{"n_layer": 26, "n_kv_head": 1, "bias": "none", "extras": ["capped logits"], "init_std_qkv": 0.0427, "lr": 0.00367, "steps": 5338}
Each number is 500 + 50 x the weight over its row's rms, rounded and kept within 0 to 999. Layers, rows and columns count from 0. Numbers have three digits each. The size before them is the row's rms in percent of the matrix's.

# v: layer 21 attention value, 64x160, rms 0.13, rows 51-63, columns 0-159
# o: layer 21 attention output (transposed), 128x160, rms 0.141, rows 51-63,115-127, columns 0-159
# up: layer 21 MLP up, 640x160, rms 0.15, rows 0-22, columns 0-159
# down: layer 21 MLP down (transposed), 640x160, rms 0.135, rows 0-22, columns 0-159
v51 110:456439462506479502509519496558402503555521461531568490505423508395513466466384510488500671484520465499535557479503500497454576520558529489537532488484487529519430597496413397376546521566436414459473514460526392507507545401487539484490427501497474461576516520496516361569516497491518502478491507526428530471494457502496528614450479509564551511574595509561414528448534386482581562455532576426525441538554507507566474516432586520499585562545519510490525496498519517464505537490496484
o51 088:520575487548521652465549467484623422461387416468551575508523573562460462551543496608550426566469472502609614544506490461425566500550500450533514448563533460515549510546490526551496473530481522585426411480545381503537534532532488445499506524478530476423483485394529490511490538512552509508519450480445512489443528581498624442501539512467555527481524550454528453420486460509471475392493487493443465536530512441501506572564456600503548469429476503444491521517574500517490548428460520
o115 117:456529447439503545407551431525438511475448483443554541515472536446534496474521429583491437570578519570515589547527425489488556554468472420445516528504563481610448630550398482490542558455497454501501414490601415533560475525446495459508468536497487477512513483579521457434549550625638494557467451493518551537523493515529572560521490512442492607545575500513575454528479397645417477434491472514511504491499525482561572514427455526481534485475503490442487475482523528510556483483546527
v52 078:532539428437518538545440567600528533574573478493480538555514592487460519481449464470510523527518487456468579509471580526521564490479554499455546485445446542536525504532444513492456452461569564544513424526509432428506539599489530438466484531504579523512569540456496458488464475446508492527487453602527504483450415532411380399510536548505513496516508530537465503457530460474528432547500397441536514572545389519441604431457561451487448540459453455620596542537441427383509447469540414
o52 065:491577502536647774471430530474481543435526443535559682529532530528544516465447458518432454465460529513596507497457515501449521441472516495429513502504508529476512565561496431493474480454507488491450471499441484523523454541579491520522505480549509489436532532475550556450612572417517532510465493575575470511535455473483486439522479512503484557562525541457459403526521495449448446555516447437488564513504519466474515486550494501567475566402544541510499518540546462522455497483551571
o116 077:488543516505645748497460562501461526467475488555511705546521478475571566430473444520477482499490510469558533520471513504454541498458497490492520560495533504535550518545471425553458522423531489497498492509443472494542474616594554490521512475512519492444562522521522539447596568477502527549486483577570462524515452533440494478512462577485492578515539513484499418538525509528438474585526462422487552503501496519437510506522458471575508583359544527470499512506580501552500504491533585
v53 112:557493466478506499451433525455452456458515514500505468503397577369424602542501500458609572440476606464492480487426538478546458495517584515578470460466484488543460468487474523561485480458435493529524529492423510563491568404465485531577444443472516541493466507477548481530524441544516337503509505476545540504525561469429504461467483525594528540486519543520543456474535668473529474524451565465526554469475494493467665457538586503465522531467535516574556481584519566473574506489539409
o53 110:505545469515502450544472456562621460528408443437563465454559534552486523540549578467531499535471563556561484598413649509466479502573449413521488445502513455427566527604496470628476516460452548588469473494494459520522550501549488476573470512484419497471437505498540489545495430485481476512576469461516486448482573509541545398478585496539525550465586491461455501473555478462462522540444549459423469525475543466352504509646481569508491576420496494541556545553540514522508531466504488
o117 116:518497504537575442522495422493507480485439524463562515543479466510579558500527532408503528486500496528499481627408461544531555529493459405504547542449526442451583525589486515591490529514452486447501526573462410457538545445514538477532503491467492497484425502625517425470497447566445480406433532508558450494552602442457477446486485546527423467452517487369455471510638560494348430571495502462502472487500525524417494490549512447586556557453551451471555494509433506486571498465578555
v54 113:493480414523517527424492524450572580500516568503557508537517436600469476550560450504497440397528484490476540464523555514487541497615514519485480544433514481510508487578455535570508448506541413518418439466509539486488392542541531452534550520454569513456493509478418608439530510473528535531553493457451382513488591487555521394544525466527487451562456436638478511516512418492472385499486448584463474558511442512410483501341433468454455507536513570505563482565550507533473532553453527
o54 102:490433517522465537495497494442414569449526585549529408420414454375526590495441521464525521422500552446470412470478540488618489467522503584464552622510429558554520468510537476518459446477473483487544518496489514591447466459504550488485533510525509466487534514443475518451485551474534555545533448487531574518575490539445496487438401546564590430567528480599489471536403500433498523499550513452481472447528428454457513415387545549464438533473543561515412428489499541512417415587497545
o118 115:516425488569425531470520529479501468384513557569557453426468553439504561482409602475556497446473542460471467429516632405560509430518521562487516532475457528433533434515522499505486414569503512526538535527462485561516566464545486527486419486509482480537485531475467565451501511420512563606567447493544555512468527542545556449408490511563639380446487489648506495483425514412534509499474506545498468520503420484481492475470526533477448475488574493556565521514563528519396469587530562
v55 092:478529504527490500467554538525504482532482533494475513387487589426456443542403533486461567428583458527509476487626457402575490491570498423578465547531519552405562474470465520519508542513484643593458480521488562432530503483557532535568490436490504498514491516485528495503536503545548583449524554485439579521523506488511481579382411477495475592455362470474546458547472462524522438521506498505447480444464544482605473577496462509494421379526485575454527491519459494588550465554408468
o55 086:468554485484446424488570447485450502656452597462442501490512404450486466493521457459436551475533481529613375499556427483551542515484475409549479543511563459603564515497528556582411520573439520580467497522575484458514501455462495469501487495475561440483422533533511440498479505514555528539454437479497479489532512438434580520417448502470585471491553507502436557454566422515502474500494569548544485428479485582552435532526532539513548464516456590443455454471535569531625488610473513
o119 101:436493472471501439526565492544527525629544582420476499470525414503470380563598494478370431499561537544606442539566441398569515478530448445545501469544588473440450441448506547564513498499507570558463491562550452440492451481505443512516455436481491504501391514449454507485550468471451524462487538507450536484467480433527531508413540513563580480491456539503488506402525389479562536549475528523474440495503477577523456556546490447452492423503412542516509472551520497538564452550429379
v56 101:553520433484518519547537425480454446535604490490348519456506482529486518541523514494496591536482512545534530519539476542448561513507464483444530593501498591579390459551509451463418475484414456441436473496456513451505517518426520464549418449574391349449493513507526518432486516463496565503537556514465547408495447464555540505434452516426517530445516502470463592466537470469533613413476488518493439460476432509489355422546492586528420458455504506477437468533531479500463473417478470
o56 097:443506571508634576433543523569588401504539544437519662483498538500392520500562438518509538490528533501499598502570562536538459506434499519519517453596586503506571396523526527511486475459538533535499509501454411569498505499380512500547393500474479507506521549533484509546453471513491588510540422601499489518466499560517556475470488472495488533395433585576600495464468499450454537498441489506460467521479468615550472533468519515489531487480482443417545500533625512511525589470475527
o120 097:520543586433537522477448562585541471559598482504472575529472579470450429538542458466500599561559511601552528550529533533504409626473439556519442457601525516565529483502530455485481516437496497526495530406529526566543439507404486505491488543512481487474539476433460593557540460520497515495476523557538587550496434493539526575541505441469418609510554574611607486463435466481498559510493439492505536490490554533579511566436510438479475520511440547427458468530531502616497506488433592
v57 100:484486525558494521436586474431419613464449467502589489462483470565503535548480469563447421425591476478493453479485483505502504451498395472508532393531496477481408520515562514539464518476487394418433466495452417509391489479547494475561500502485448484372479472506385465484543570547515518457543507431415494528441432542562525450442455491495393570513476486548516464418514490500481444497510523563458546476553566500574477560456412518435512475544486541456509530572554638567511534514405511
o57 087:445385573503409350510515590432458523529509529448395401399443394421478557513528439510517552420499549420457526499516510510585533489496530555533586503534470518587457526483472509515454510512496510458509461545526466546454520515483505429561562533413526463557463429528464538537443557612478478502582509468431513557525522536465600550492476546482485446546540536556559519520505439526511533545556548491473517511565439588561496452370488533442488549551437563414482468508527532514544490563479517
o121 107:451432463438373369563585491402510523514539473459476414476473563436426452499468593529445478470567527489487507453499472439509575405443489583495545424489367557471430507474461520497550441549473517554497424567453474543474579487522451502517510515472482519545437474480497481590465507515462463489558551479426515528427532452576576502462521509511560440439510534577543492438470444469593521529511529518497470557567491544579526507510536599451443465567491524566568519567492552514429439554476402
v58 108:433506535465508467463451549458511433503414537496611505424507559519428564517480521471490396542496588496499456493512602503507404542534605580464432526485513415498486514549522536579568489563504507433538440568486474543466547526435537628395570470461463485462557491475567545509462512544458481509432546454394413511582549527434493501470554465547476422492492490512614430634496566521499555496487502490458488548542603487397510526467527521468488521499521482503522455466492534492489594445534595
o58 089:562437477493454496556489504554496559574477500565472522478449501442450488460482495457636452549536518544496403475398524539549503511463547504508521503462506428465478545529427593547518524504516515385582474539514473485522487457472509468432624508494456567594507546470473492505549542443555521498467609374552498535548560586497464515525514529566447405579603507493525486513570512576442561543500556419566485494520567477453573463473490429569473521522620436485556540539456475449495571518458392
o122 120:538531503497470497454489424525507491530446537525593484529431530538444537491496439464497477519472514522435397492456497530532530494551616441472512500477535382472464483501486509491521455594490487460517479549511522580504455430484505516479520511454504527458532591413500527460553479406486558448436565388507429525549546524499449422527547482512399306510566509434468540555552469448423536429552568407515396460514562439503520502495500531471469554491576472439483528474376448419474574471544414
v59 100:626540549477485487469528441534546497550458500498577493503475451574538500483431454542458564487514495427489474407490463521453503571524490507469364479501494421542556458596489493452483542529525566645500491537572499459590485462543465509532661518484454612528479465463479511495489412423530558496450527482501539468445507449415391578502503455513493498472387468436534586564485422554444411527472527518570588533424589520487509563468547432542482551510505462467500479424518457526506494535487525
o59 098:533463497471387410488456360451411465567425535568465442503526511477597461543506534468498508503494461514548442412479449498491521424435559446504437558467449507499428520434513431474558527441520488488464464455515534392498505478492530501417582492433442544490570512436490542507457481495583523472384432495519530446489460466490405528422496520464551561450596454518396512453494544547520521535558548542615534405528430446543438443442550480536431453466574555515477451447455472562551482487504519
o123 103:510480529530476488524505433471451387554458585485489528481593546547617473566459547590515462485523511390520547477469551465592470498414557485491488520459528477436415388463435528451489456431582600489498546502467501381483546458489540469456513462433480559496502535495454490512439469434582532488487454539483418482447495495477452492450472490446574414371453502570456574499497557540570503520460549571591527513518426493569441445472475497553449429433605491462560496475567450494520471474560487
v60 088:581480549532505518589446435577498496560560426524468513586456609537509546420517516430478534516493539555516523517421425532530479492517463504551505597525477566537430478553511533457494476483571508577525584462503401523573491563524480414462444551533503519502567507532557520456477494459529470492452528518526431501513438557510462436520594410519461534460574489446374476478537466540474544516454461483566588540466359496466563517479516430496427408423467469568587555444476403429432528537550500
o60 075:511486528570539649500466531584411438504507467465532560527525524498514519426456501566418559482555511520486430521546445565410545544297507553479491580490540517537463485615486490438517506490522501496487604559450595466557484524537526531479435502464491556452529584502514517496683481508509505531514521525534439559513475480474522465479458485528486604440451438460481436480443540581521480488499474479466545581514429532515439477498521458562478468439483491487566458486482475517427593445573563
o124 086:513468532532542658540444544563430456475483474587508585512532542429556567432490498552503584512505471470514507552447473571450483493395467597542506596521475498600523457582497512498461552487513538528498575503451507477507490490530507473437424563532534504486510500561503507473672517538530543579536488555484466557538502583435542505544478501496503629461526411453465397493457590606489481497508512473443611555430407547469486491541488470542457479447453503457537547481553517548471574486547546
v61 102:522502531524504480521432433372459492475499496462338482570524494567529594629595510525474545544466571496463491516422430554444417502377455471497434550505508515584444431499548526461465451495472490531482511467463461457557554550415487401635484512546444501446437476475563509395475525485494499535585461486457427558569505493513604487510452496454516530523511497519466514420532517487592511463454458508456473453469493521435517447504588478527466477465476463440491498528575582543508423481506593
o61 099:455482615589484365529452513523571394469504562483471470552553523514496541507448581483514602481558569476378551462501582482571405535515466547448497492483545540405446437465471493486529518386529544500553565454484519511482507462394529548601475518469386543546491499588441543479400454582454479480560507523412420489527504455526439471452495448494447501458406451529512452465457485509572510493478505538466518495476545575514519460494473402492452586458521442511590525525531557491535484483484542
o125 119:520528674527410407561441527460521433388494449539475463477591608535572518539482569428554633482521493539474515413442549538507382606521477549448453531506472504483502513505495526444480501482505573542525635405549527517582531472500507534527504560486479533510471458483484559504481495515468418489552568486501447523535476477482505513528463409445409574467509532582454423509545516538503506579433508500506552465518597508518511512478483447545402508511527534442534533473530516547478531495464619
v62 100:496553471450535516505512471475518557430497460520489464502542519563526618597604457483558444422511432546472550527471440439530426507519400470472457512498507445466548408544539552587485534460468561632513464469539472547385443454478554514501594519455528558516469445518498471508459471526489555484529500555556522642472472556522542475526506536465548483457515467530532561453531538494486440481515521490539511487512539483447547604516388382524576495493516475637457454468499432484496336483449543
o62 093:502542482451521386501506478479460561453585491485470425503445514497635436514477528461462505468580510580470440606470474527481432532610475502441461518439509525471480537538485441457501630605467429504490553551533606471496471497573517540576491502503502483504567492499506507416504443516425419474431550472540524434512532415544444551529495383491515479555509482566440543563478497487554462540505517477583584453449583472520474467504505488543423467551449538652507521486413425514486391509509486
o126 089:501513518490556435491522478456534547520490489513362469511440501469576479537462499407509541418520498491539420548516495594516456572563506628452448510426488468480506502530496475516486552574494503481507495542538537483459548541559566471561538474477525486505523455434492551466329483589392510430460532468492536437461559455520517506431500493488560467437554497660433608515597494427593462574460496441571552488546476432467449480520518500551445573521471568591546518515456484538486429481450550
v63 089:550425547437512485492491523504551535603441540520572503425530568482491590596514508522496538525502557482475546466472474554419441480501567577512488497544515485435540498602456543468491437587543554495611491409511500555514516481457534528434519521459456482561568456532583552467489453456495385568399509500458465572458491544552596592496518416529596415555514444484533537538504490540442536355495474500511477483490460489430556484467517482566565425480507483507597565560535464581409478460470546
o63 097:544497465460289489562537391588476398521518463534587490569547558522566489485541530491506539610573580500467410499484531527436507519496527565545448489493583562452520531614523489443507517475492407386535527506540507465508542426470506574488463515409440520491565427464484482462593472528525428506503564358536511472459505513568458455494512466530549470592465436513510447508520502524491526486505511516453519530519554501541563492479541434565499478452517526565585513534491428490509397518476473
o127 089:545589492487400578468429470491502419516436476558593554496616533488485553542552405449502543515432523414465472456488514568474520528533538605445446551504554475480501527604456549474480458525456473476508504486638431545519461393474484557447507532443498439480577454450435506426581499436583549571454539394562430480517452574501509481491470472522505459526502444526436484607584516536498536479496522484441517465554501447543558529419545481515535486486524514425454549479558385517487468537559447
up0 098:463544484459501487513521581566473451585504483556476517490503534516451535536527432491526424613523465518505458554510419554485490589475545588488400436415517478462570408542501595453396492495582524512524451516488514436437476500444403460410511489489485473475492557421480447629518433524443474443403498468537595550490514364497545452443530498457534464464496536484473476523508609507568454431505554495539433503523408574549475476522540426428545547482506499555568439524458490524537515475552408
down0 101:461525519521488463443524479446493480424574500481507480494424595370480536391440566460510573469473513452484481422463549531520544464464534469586569564594536506532471517495520467550464527406531527480540534574443523446502612453476527548554525373504458490503542505524592446494474517470455483442548502418454550343524552490538437461547527475567476544489488476500434566567379541608452431553505520531571544506416511467529533504496505527477572492602527481555468512552520505447466528590556485
up1 101:566591463525519519490500457496535525560614462495468522482458457501577427571514536480557576580542581470513563515504514576501487481479460472461462504509478433497502525516517558506437509604592492446530506485576493418638567428506487571492369510582485537540438436506503530464522482527447475440465463534526621484516589449495485495472495489377509468495432403492546520545663462514577496484440502477508499562528476511554578568532499538474490468503532508596556462568462443476462439589536520
down1 102:534495523505584477606540543451450523482514444532528476544482469463546522423491594545517475397504549472485656512519527485501553388452595470504505442472498500538564504533518543491540475587561417515524490483412565487497510497432466511413442527479513552556527534454436496474464511482490454556622503643462606591459520506575599562522589518481431504521538507540539401523475474471460538552465496509531542527468410441543468498466557445507483431572586529549542563528544460550523451460480438
up2 098:467459530466565538515586470545488430510500508525580542454509522602535458489609457493478468526509485488524540508480540497508389534578534472534500516488508440501487516430485538487496471541493420512547421535547434469429562467493373529484555511541590467592533497508410467475464396575442511485463540549419465563501532473495512561483433376445469508518545546535525555539578565463440533551454495503506443416551480549556472517564596504532498449521452615474625540434459479512494424444460363
down2 099:537479516580562609469596470540496480465517381545430514507480467480483492453589510548570546520536522511560464498448598423560539500456518476504514419453405538455460454532465596571494428458529475597456512499560506520443492458599471526513502612485465421465566511487518515429580434543553612562402509518460520522410570497582525544469506448475454545495539587484462413479533548436534455520510486470542577469444556543435447433520436501433433461412529499489565522502507483443544547498488485
up3 089:509417475541530490463547513451501417469535496506481491484583496469414445494454476571575516471591445513462552502540430524403570475504588482521557535383529408497555377418542566522443404537486515467567534521582471501430494561568523475410447525480524555407389440458491524580520463373446541508488526484514501542446513444515558553538529503481518491435402447462529504494481541564590441456420468473454493544552395501519499452509551530457519491536514526439557513564510493497446528487559410
down3 087:422531461464479550478438459514519461513555452518511524555494514429553510459558522412433495490421465525514374454449547515503441602551410492483409520507537489545527611593500597474516569407448558489461563413520480478551552366461380484537494459578482506563528539521384496412541458544466470484482429412497527509494599540538417495420489432531455500585500478489460498550517482480474570468467520539530568476468521534538477466497507416498443509400525499551561492469482511483577458547471548
up4 096:547514508554516566555559528529543515480474488643458548462551474547547561448540471498505466575484433492592507493514506453441508500515524499531449552466430531564465440557584387566540505435516501590483375447546533458521443446563536536438467498550501491575422505494550419423518461455526519466476496501539582437602582558488448506580486508527504494500437438483508550364499533526569515437516503573535429410547507570516541528466510561541527439476520484585397564538437518478605485530504539
down4 093:524412517428421476488523494469603571543496482435533524433462570576571496548423517550516416499519545432549432476528582526424525543475560479451487570505454553549472536479468518510456475557451478446570490483513623394540514504530481485542534430574616414438505550513561453454541553513552540507482446429450534495507489507519464533558424476508527557442498524477527442503555441504513505527468480461502490552511481498490540425467523590458494474563492367388528465628477437371467492468409502
up5 107:511496468441498505418506511537464494501479503493562504471588480584472566564496486557493455517521467492571483548595563490467432573567428567572427481488485497436457414539619543509542443491531433405546500507456487574404528487485441409539419562569515468488473466483537428505510350534492486497474488520475402477483441548303513509526436480455513482480471491495590498494521540496558405480501478479400441424574483549485486568496550438545463534573465469526501447513423483490499433448491491
down5 105:390501489509516515452458497519543434526542495518529512504515554523486660406586460544566406562617521510430586474509464535525554526529542522579532573476527548483470501397540483444543521567480470510466546476556531466449513395553458450525535470493464497420526478535538501497457510534568436454479483483409428496579449501417546532482521584534541534392493543533488440487490567523556549588506489470502467474435492515489431616557483405513427543546453571494477455583555424555512470502569422
up6 089:462473515495477509454487486511527555522540441538500503536427532467471459541502529493553519503487445375520496628442562564447535493468584487590434487420430513481545485410542490470539434505576550471478586499429535558486600573448427498473430558517472537519514489482565461472506476488504476534422479499584458472497483548554412443474469432528423579565475475509526491537457533573567429451474456565481482488514491518405485611507558427546585564486399582502550542444430578537405613538515492
down6 092:565572560541465404544547458486550503564561497530502396467486467540488581551503601456509485439445448448408402416510471537494424505536473483449438453486543478486410521554502550556463454564433459479431475411479594506442567522421500491568555474469493505539528477479468484537478477357524490479455547479454540514495481420573576558528432559512596549485443538462481515480529513506486505501513433542488507529518518372408447546536550540433460604457465417486445499516497554516489422586576478
up7 098:508488532406596511407584528484436514531532512503419520501491410437409563543488462466574523571496484435506520529533525574520515501584538563543461400460493461464501506548582510592512404553525538592564368513379489487544532519512519521474407439539498516516475480352522432534467558474433505573566499519410519486545494493430478578481557495430493518579606456498515503512561505543546447432447448536499524478550513550404547550485495479418472474443479505486513471529479435454467528555511546
down7 099:445493407439474552515520454526507465499582473569558518588525549410505464527482484554507588487519510538494531381409478527448489551536548534465497447491531471506581536512469474490515476580461450533580589492566449411489577572488541565405498546459440531424394585509522538449552331557514462502468517476510545553504448461535492563524520471566506554516448479467539558586367533466476528414433546479561479567581515530566498514510517422476455474558481505542556512463533474453542525445574504
up8 118:450533451515565595523459543424502550535534579523540549445532578474418543455486473517508477530584543470597529595566480516499511564536554600471529583548474581587475547485526505517521464505541533519545472571575527504530470511573457525506401551592453530541519534399431522543443502480444540536553572533529515501417524449434459526481497498508510469476524452422548594449536537574561572514518590519453519554496442552640540426450486438546486463587407556528456461457441511498491549548464437
down8 111:466484513555469462509591510538588533494474505464532485481535470406549519383514569482407468550458550497505450482468426454486415507369616458561478563487541476466469489485557457573540509477470531525523468445589573529582600562496486514489545470466484522555378533432496452602449456568587465449533449452472483511477555457481499538516477509458491476469431513448532488480502533534527549572565519437580497550602543538456512480510471489601506569357515535553528525464427438589516520515518423
up9 101:524445474440479495397476470553471540535421515556485536523502535480450470433631530498462591523471471599586520526488472422426561472580503457488488500493543506503389492460598419421516484507546533517477475582451433431488540508524492635534407522514533532602517524449495536524463454604456410467478451528465489407443431457500500519529404563444494576508412443397489543519517580570500482520479489537548503499517455533471585460534527513512500486456471512545580550387454554464522422503501485
down9 103:527516531506432522482494553517548558493453589396392520523510507472528488461513480399507438505516534463478526467506454454503562557474473597413479513481512495495530418479559561535536536499578502513443425501457535445425542507465431398513453478606511581594452530398426520441486502429452469554521497445498514412545466454486588471546476546501495498384528390556469405549429511502479511512590450554532518479414509530503605426507530551415564498493519519460465592410548443503572462518455487
up10 090:601501467327544536468496494493588428490527556570506574588619563477508473587496487435435483482492508459559493517494469515524439590525464475466408428453490522427412524464515572548565526526487522419551453485599502440546497459504460419530505490551516505499506530494551502460408393500479469475549477517470542487419503512497433476467476504421461506482493500609459503450516464496535495488490441527579465402579470507554531450437563509451486537595488388480458553578447475482613448530474499
down10 093:480452403471465398478481498564521418477487471586509520474544485477561513544426504361450490508481427494478545464508469535448491522421475594503431592573448453423479463470592529479471413609522435505492420451546592552467546561538475451569598539544463511502561510580538452556499443436583517500504488508541508484492542526534484526446424510452501472501489454462407420512498512417504510493524535520527393478630521457475458524594504531527470523454575455475507522555588593455454557558498492
up11 110:516542496475493526520594512558464479489464553557556532531493545485450477474537524486470519432527456513528471559466462511475463676463456580516491439440491363452515444483493532484534460512599479566434482474546572391515439469501460583491485567503579450506468517416444477566426438472531498507510534492579546521410450436427576500511561571382502483465541444546535534525500613495481442434378519468515555462550421563486464552471490514466507511481519459493631516439432473470491490409504462
down11 113:394482577479498394509516461431460472544422485502421436542487547562502586506520434495400483548453595493414464532473522560527519495452465429554564534591652464492435494466541495495528493583499496432512496415508490566476485481489461510516498406457451493615543496509514512559373535501471552445496418466587522501491436530491515529458546568540549458569471484501507592467536539524485497503489476561429495532510476557504430522417508623476505580548439516447514490572429521556471562410442507
up12 108:512501508487524606526419508502475475477520475583465542421540536448462356476465428453605588508499484446539576552545512557505429449553481481548529503489402485469530539472444500502505441347489564491469407426497502572496525540543534474507562529514494496532501476458512476537531518432508488475627528560401491448462513449505565557552426509430499511459586503569430520514526477616490582462551499575526473522561488578466479488416522577591545508484459406451500483451494558555491567531555436
down12 107:496509525604543497476470529413630520444494521482569520528516517516522494510563577454499500524512530480487526471412526509485531529450515546497562452483527518473549478461541553581584581559384523507513477539556579558421494612414551462491432525560485578472452523526462557569482448474521525493481407481510517462518523426529481474513455478488456458379466500457385477462438477536477489503470485546455534524461442428449485445552568494539470474448596535548469422548553519560327501582507628
up13 120:482547454500496538461557494531456487480617618548597548474505552399444572633534524482496464504531428518575509595462471534354537596497508517457521438532434520552446453425555523496530373555472481487509512523540517464477499546447515553463461540494622599492486505482484472503540507525503569571532515523455435517439487482388564606480507497395459509549501470451542545458440461479495446482384493540416467498546494500512509506524584559527499518498476483543499558465443493494491387445505481
down13 125:488430506430587572488526553561532511442608476585459594489460591464530556544587500431435443566491491536476594510462533495473499530569495455483440502462460523493538483513390484453538410499577456535454491525484478445491452542488545426435518532483504476528578515563600531430546530491491574482538472582515406478454476504494577469539461508436567544512567470476519449487420501450535472435461470525467487583576515658535424543481508511439542499565508503432445576502512467475445448397403478
up14 104:501581501497602500483609414477441465600531484573547565461581506497440459529535516410480499442527378462521522542448524579534417552569466465543483461410538456533600476460543503511468610513503554408512511525506535406457557528502530483505469524488523520584520458417468488486416454506348581420496452577532512484518595511504479488510448454536525438517477434561474591507491513516469429555414492508545506424481484544516436528622549492541516521518511514471526535528402452525522506438475503
down14 102:444602479517530450489550456537583494503420428457443555591493470418511469527553623534530598500465571503518498577525491493495500501506500433478558522390476568467405532462444481561466506549582400453474574630433561510513526535445496515478482524418443455482466537475495577493594496481511505546559531481563517510513420489490473554511542470457479484508527460537527484587415448467440400511423440536471497562444554436475439432478509505547504456539549466451540569471653501498487551448519565
up15 090:485531529413564518475569393529496559465546500472542497535528484430448430454548448470500475488493400516535483561446486507482417532539456553514436514419507539446470552454589503527507480546504423537497450449552476475427493463536474558595519543501538529577519478486499499519426537515389518460501426556485561474486389522472634519484472492535488571426509455487539472533421466518492385517453569592566565391607575460578493537490460420504569413555433496483485446534409576532521485554507488
down15 091:495491422533469458552418553561509585460510463467530351589470563494504510486413431512510460447437530464495569467506498623488562448456469455412509565549486429443448472416421534412404480424494476508458476484508474567547495527491466507418524499377514508482434555457471499483620551503477593436491467565554439516545519532510480444458543523492559489491546548530503483413419506525452532471457551522494484519481504385510408489577500538535475551488447534452500564497483482429506632502447550
up16 100:515495405462529508471374538495497494627536543504469508547525541446413504534470494518575559590599460534528539518527434640498562628449600577569458506515497448533422519430437565418452448490488503513550472503548555540475420471517474432425490482478559584546542488364529494555466521552430454476548454525506534593458471475498444579531468560481456473551487481548551570486550530541580507503501516478417535443535459503584525452489465504538501556546507550461487480488492478426478528476410472
down16 097:444414537583447510439544544526479473434427452480485489485479413541529517539497434507490478605496493616579408477506501517515584517494532530533550563583596447529558528509573552543545499497503510369555565505533565517478455514473569575531576419464478519513565537541556580468548482528495568452472507501489478491580486550420479563547570446484506504465431477573527488565581450545522480527455492441463439543538504482492399530493436417551566564546454407391489479440420476507527508561514413
up17 107:551535464463537510514574543497544448587542614555512556494509510550474583520533440539513533544503460494505504486473589493476466577487451536440548414449503537467514453529490487448525472493421549417470505484577558468522519470417532477378410536474531451538435500430546504530438375602500569506481559507455538622563586494493553374513531442461541461534496465566394472497494510572487464478474472549568574382526458546492507466479488460473539489591529555478469579491410474500542440588495466
down17 104:475526532499451449520486561481536401496503484498477502541440331490513506463453545583431371548556595498495463525416499602447499505523556524492563510462537427508474537518492410536503515544485580495450521517597558511559473531441547470512520466552499446520446517524523484463535500496578401415529385460463586392471505458486539489486480492568515516499441460581476503512413460565435561404489531495487494457485498564399470484441550545434482516501524510403431559452528548613481490507430568
up18 097:511438391435496523476445445414522417496435527589466540509505426519545470529420508449564493510586512451535509492548519519504512448401499497513472393494475453518376503471474511504495504489496544390525476471496447425498577451519577564534462566462458477584402410434483538604545415517526466515500514473533583559540573536412541496534515503502587442548522399487510530497563443539477517468413529500550457518441557551520458528542523429534531611560465477520547459431441543469512485565524388
down18 098:537474441505392528495509539578508481515421535451671527482377555512503496468514532548526538513546523447394376529552493417565448491427530462395590520477476468525498591538471491496535478534565512555479466528533459454513507549504558475502537476438506491495462470572442572520488516537578466502530553346532521502491566478515412528467511464461495588533487429574470468463520516515467480550501471532494503475451516431430421460523463500558522516530384513456554577598432512375523554514481473
up19 081:447485540540570505527620510467511433581456600455521538493502481505509484525532457501427486448550524531563487594493456528480421545459488521460489477487536422513583542524477498610550492465455417426589468494478436497392514527521510442492547463511461489450502552408522468471477488484366431395449506503482506444433497386513465441442518467523494430390451505509514579551517511490456528547499522488596495403492491513460512403525532475461394504545531461391529452569375456516515506476453415
down19 083:409462451488466460599463438548437477455487488506430483530496586577513548502538422455529551487477547441539578533492595559440518437533523464474487429537365619475456484547503507440498586412530544522419541472547513369587484502389491498503488610503525495430505465546481517414509478514635480570509539489529506439516498506512511538546526459404451534495573435455522383449527564560469485498499486497444561489527593483547564527551528537485554420521561443480516524475560477481503527486503461
up20 121:522576495486519551543556464540546592536551543521498557422580537470447533507467515430540471521479517568493489475489604555546458482451527499552421407433480575573507413502545482435505481442442457453560513476542416417471517549483484534563502582565591500529517481495406516539399458565480498497446540563552531607502448473433505525539536448444584548430479462474577540442511506542516381506524463522451515528545468523454548602465522557508562522566456485541611520496448423459519546566576406
down20 116:453493383483477407533486512447365424549474511453595449618457566472549556469476518411521471512504483515460521412445544490463461547547471441443548507542537572448565555463427476526491513515515447487477454442557457494504544455548475542428473493522567532540533530512458504518584559490586502402488453498491526488508507525503567567468531483452458486554427519518487378553476516503339506568576473570464604612551501491464568508506553541526471523568496473570395511469512536512449547442498547
up21 086:343504476518513491563560436566461485516497511458504471590499472538489494508580521432553523554508467507473464567519529517495505560567446573488535487515467516451530494561501513459561395537596496532437524517473395566450459495454491497563457678465536591513464551475423447585532535468489543423482480481494472494565549440562512504495523438549554479469457429556393540453443517533476429361459499494550511550450480479505450596457632547506476568512520442549490427480459558519540531539505460
down21 086:566504505472493364488517453404423501458568530441499427454438539493536520477504493583487527499453497475398461435461439484619395415480542419527533515421513452495434463405545540508495473508470459469475468396553530467440545552561471535523481525487441515548537404513540580382479494542509506510529524477422565512428499527582500526556382436545497546517595501459537494512549427576526506526491489483444517456528550567551555543501501571507465452496439612495539455567508451445429480561520441
up22 112:488555528549520578559548553459409506463608492493530538473532543564471504465594442478465568520452494398576502525514457485502538629530523452468437571430516493580420478510491486507439458517450533563471523367535564462461596520431570559439462483468632570584506516520463489538444472517483616489497476539501423524496570433427452430593531452498561496535422454501521536482537451497569533460518484500520466478482461571490482475469598452461475529528412460484473551387496562497459495449494535
down22 117:481523489435591515575580503347493516490536337497533475415616501510486470576484453436475482518474490519472548494423561537485449560527481450570412461554562556487473466444452548461507480435568446507504487470500489546509426495512430469549550500555421474547632547513541482520499491612512582508516402563490480583481526481464593473536466507541522478492526531568472462538554481475539519412522493483466480476434440576502465420458478535504541577517450485504505530467446569547581532481443620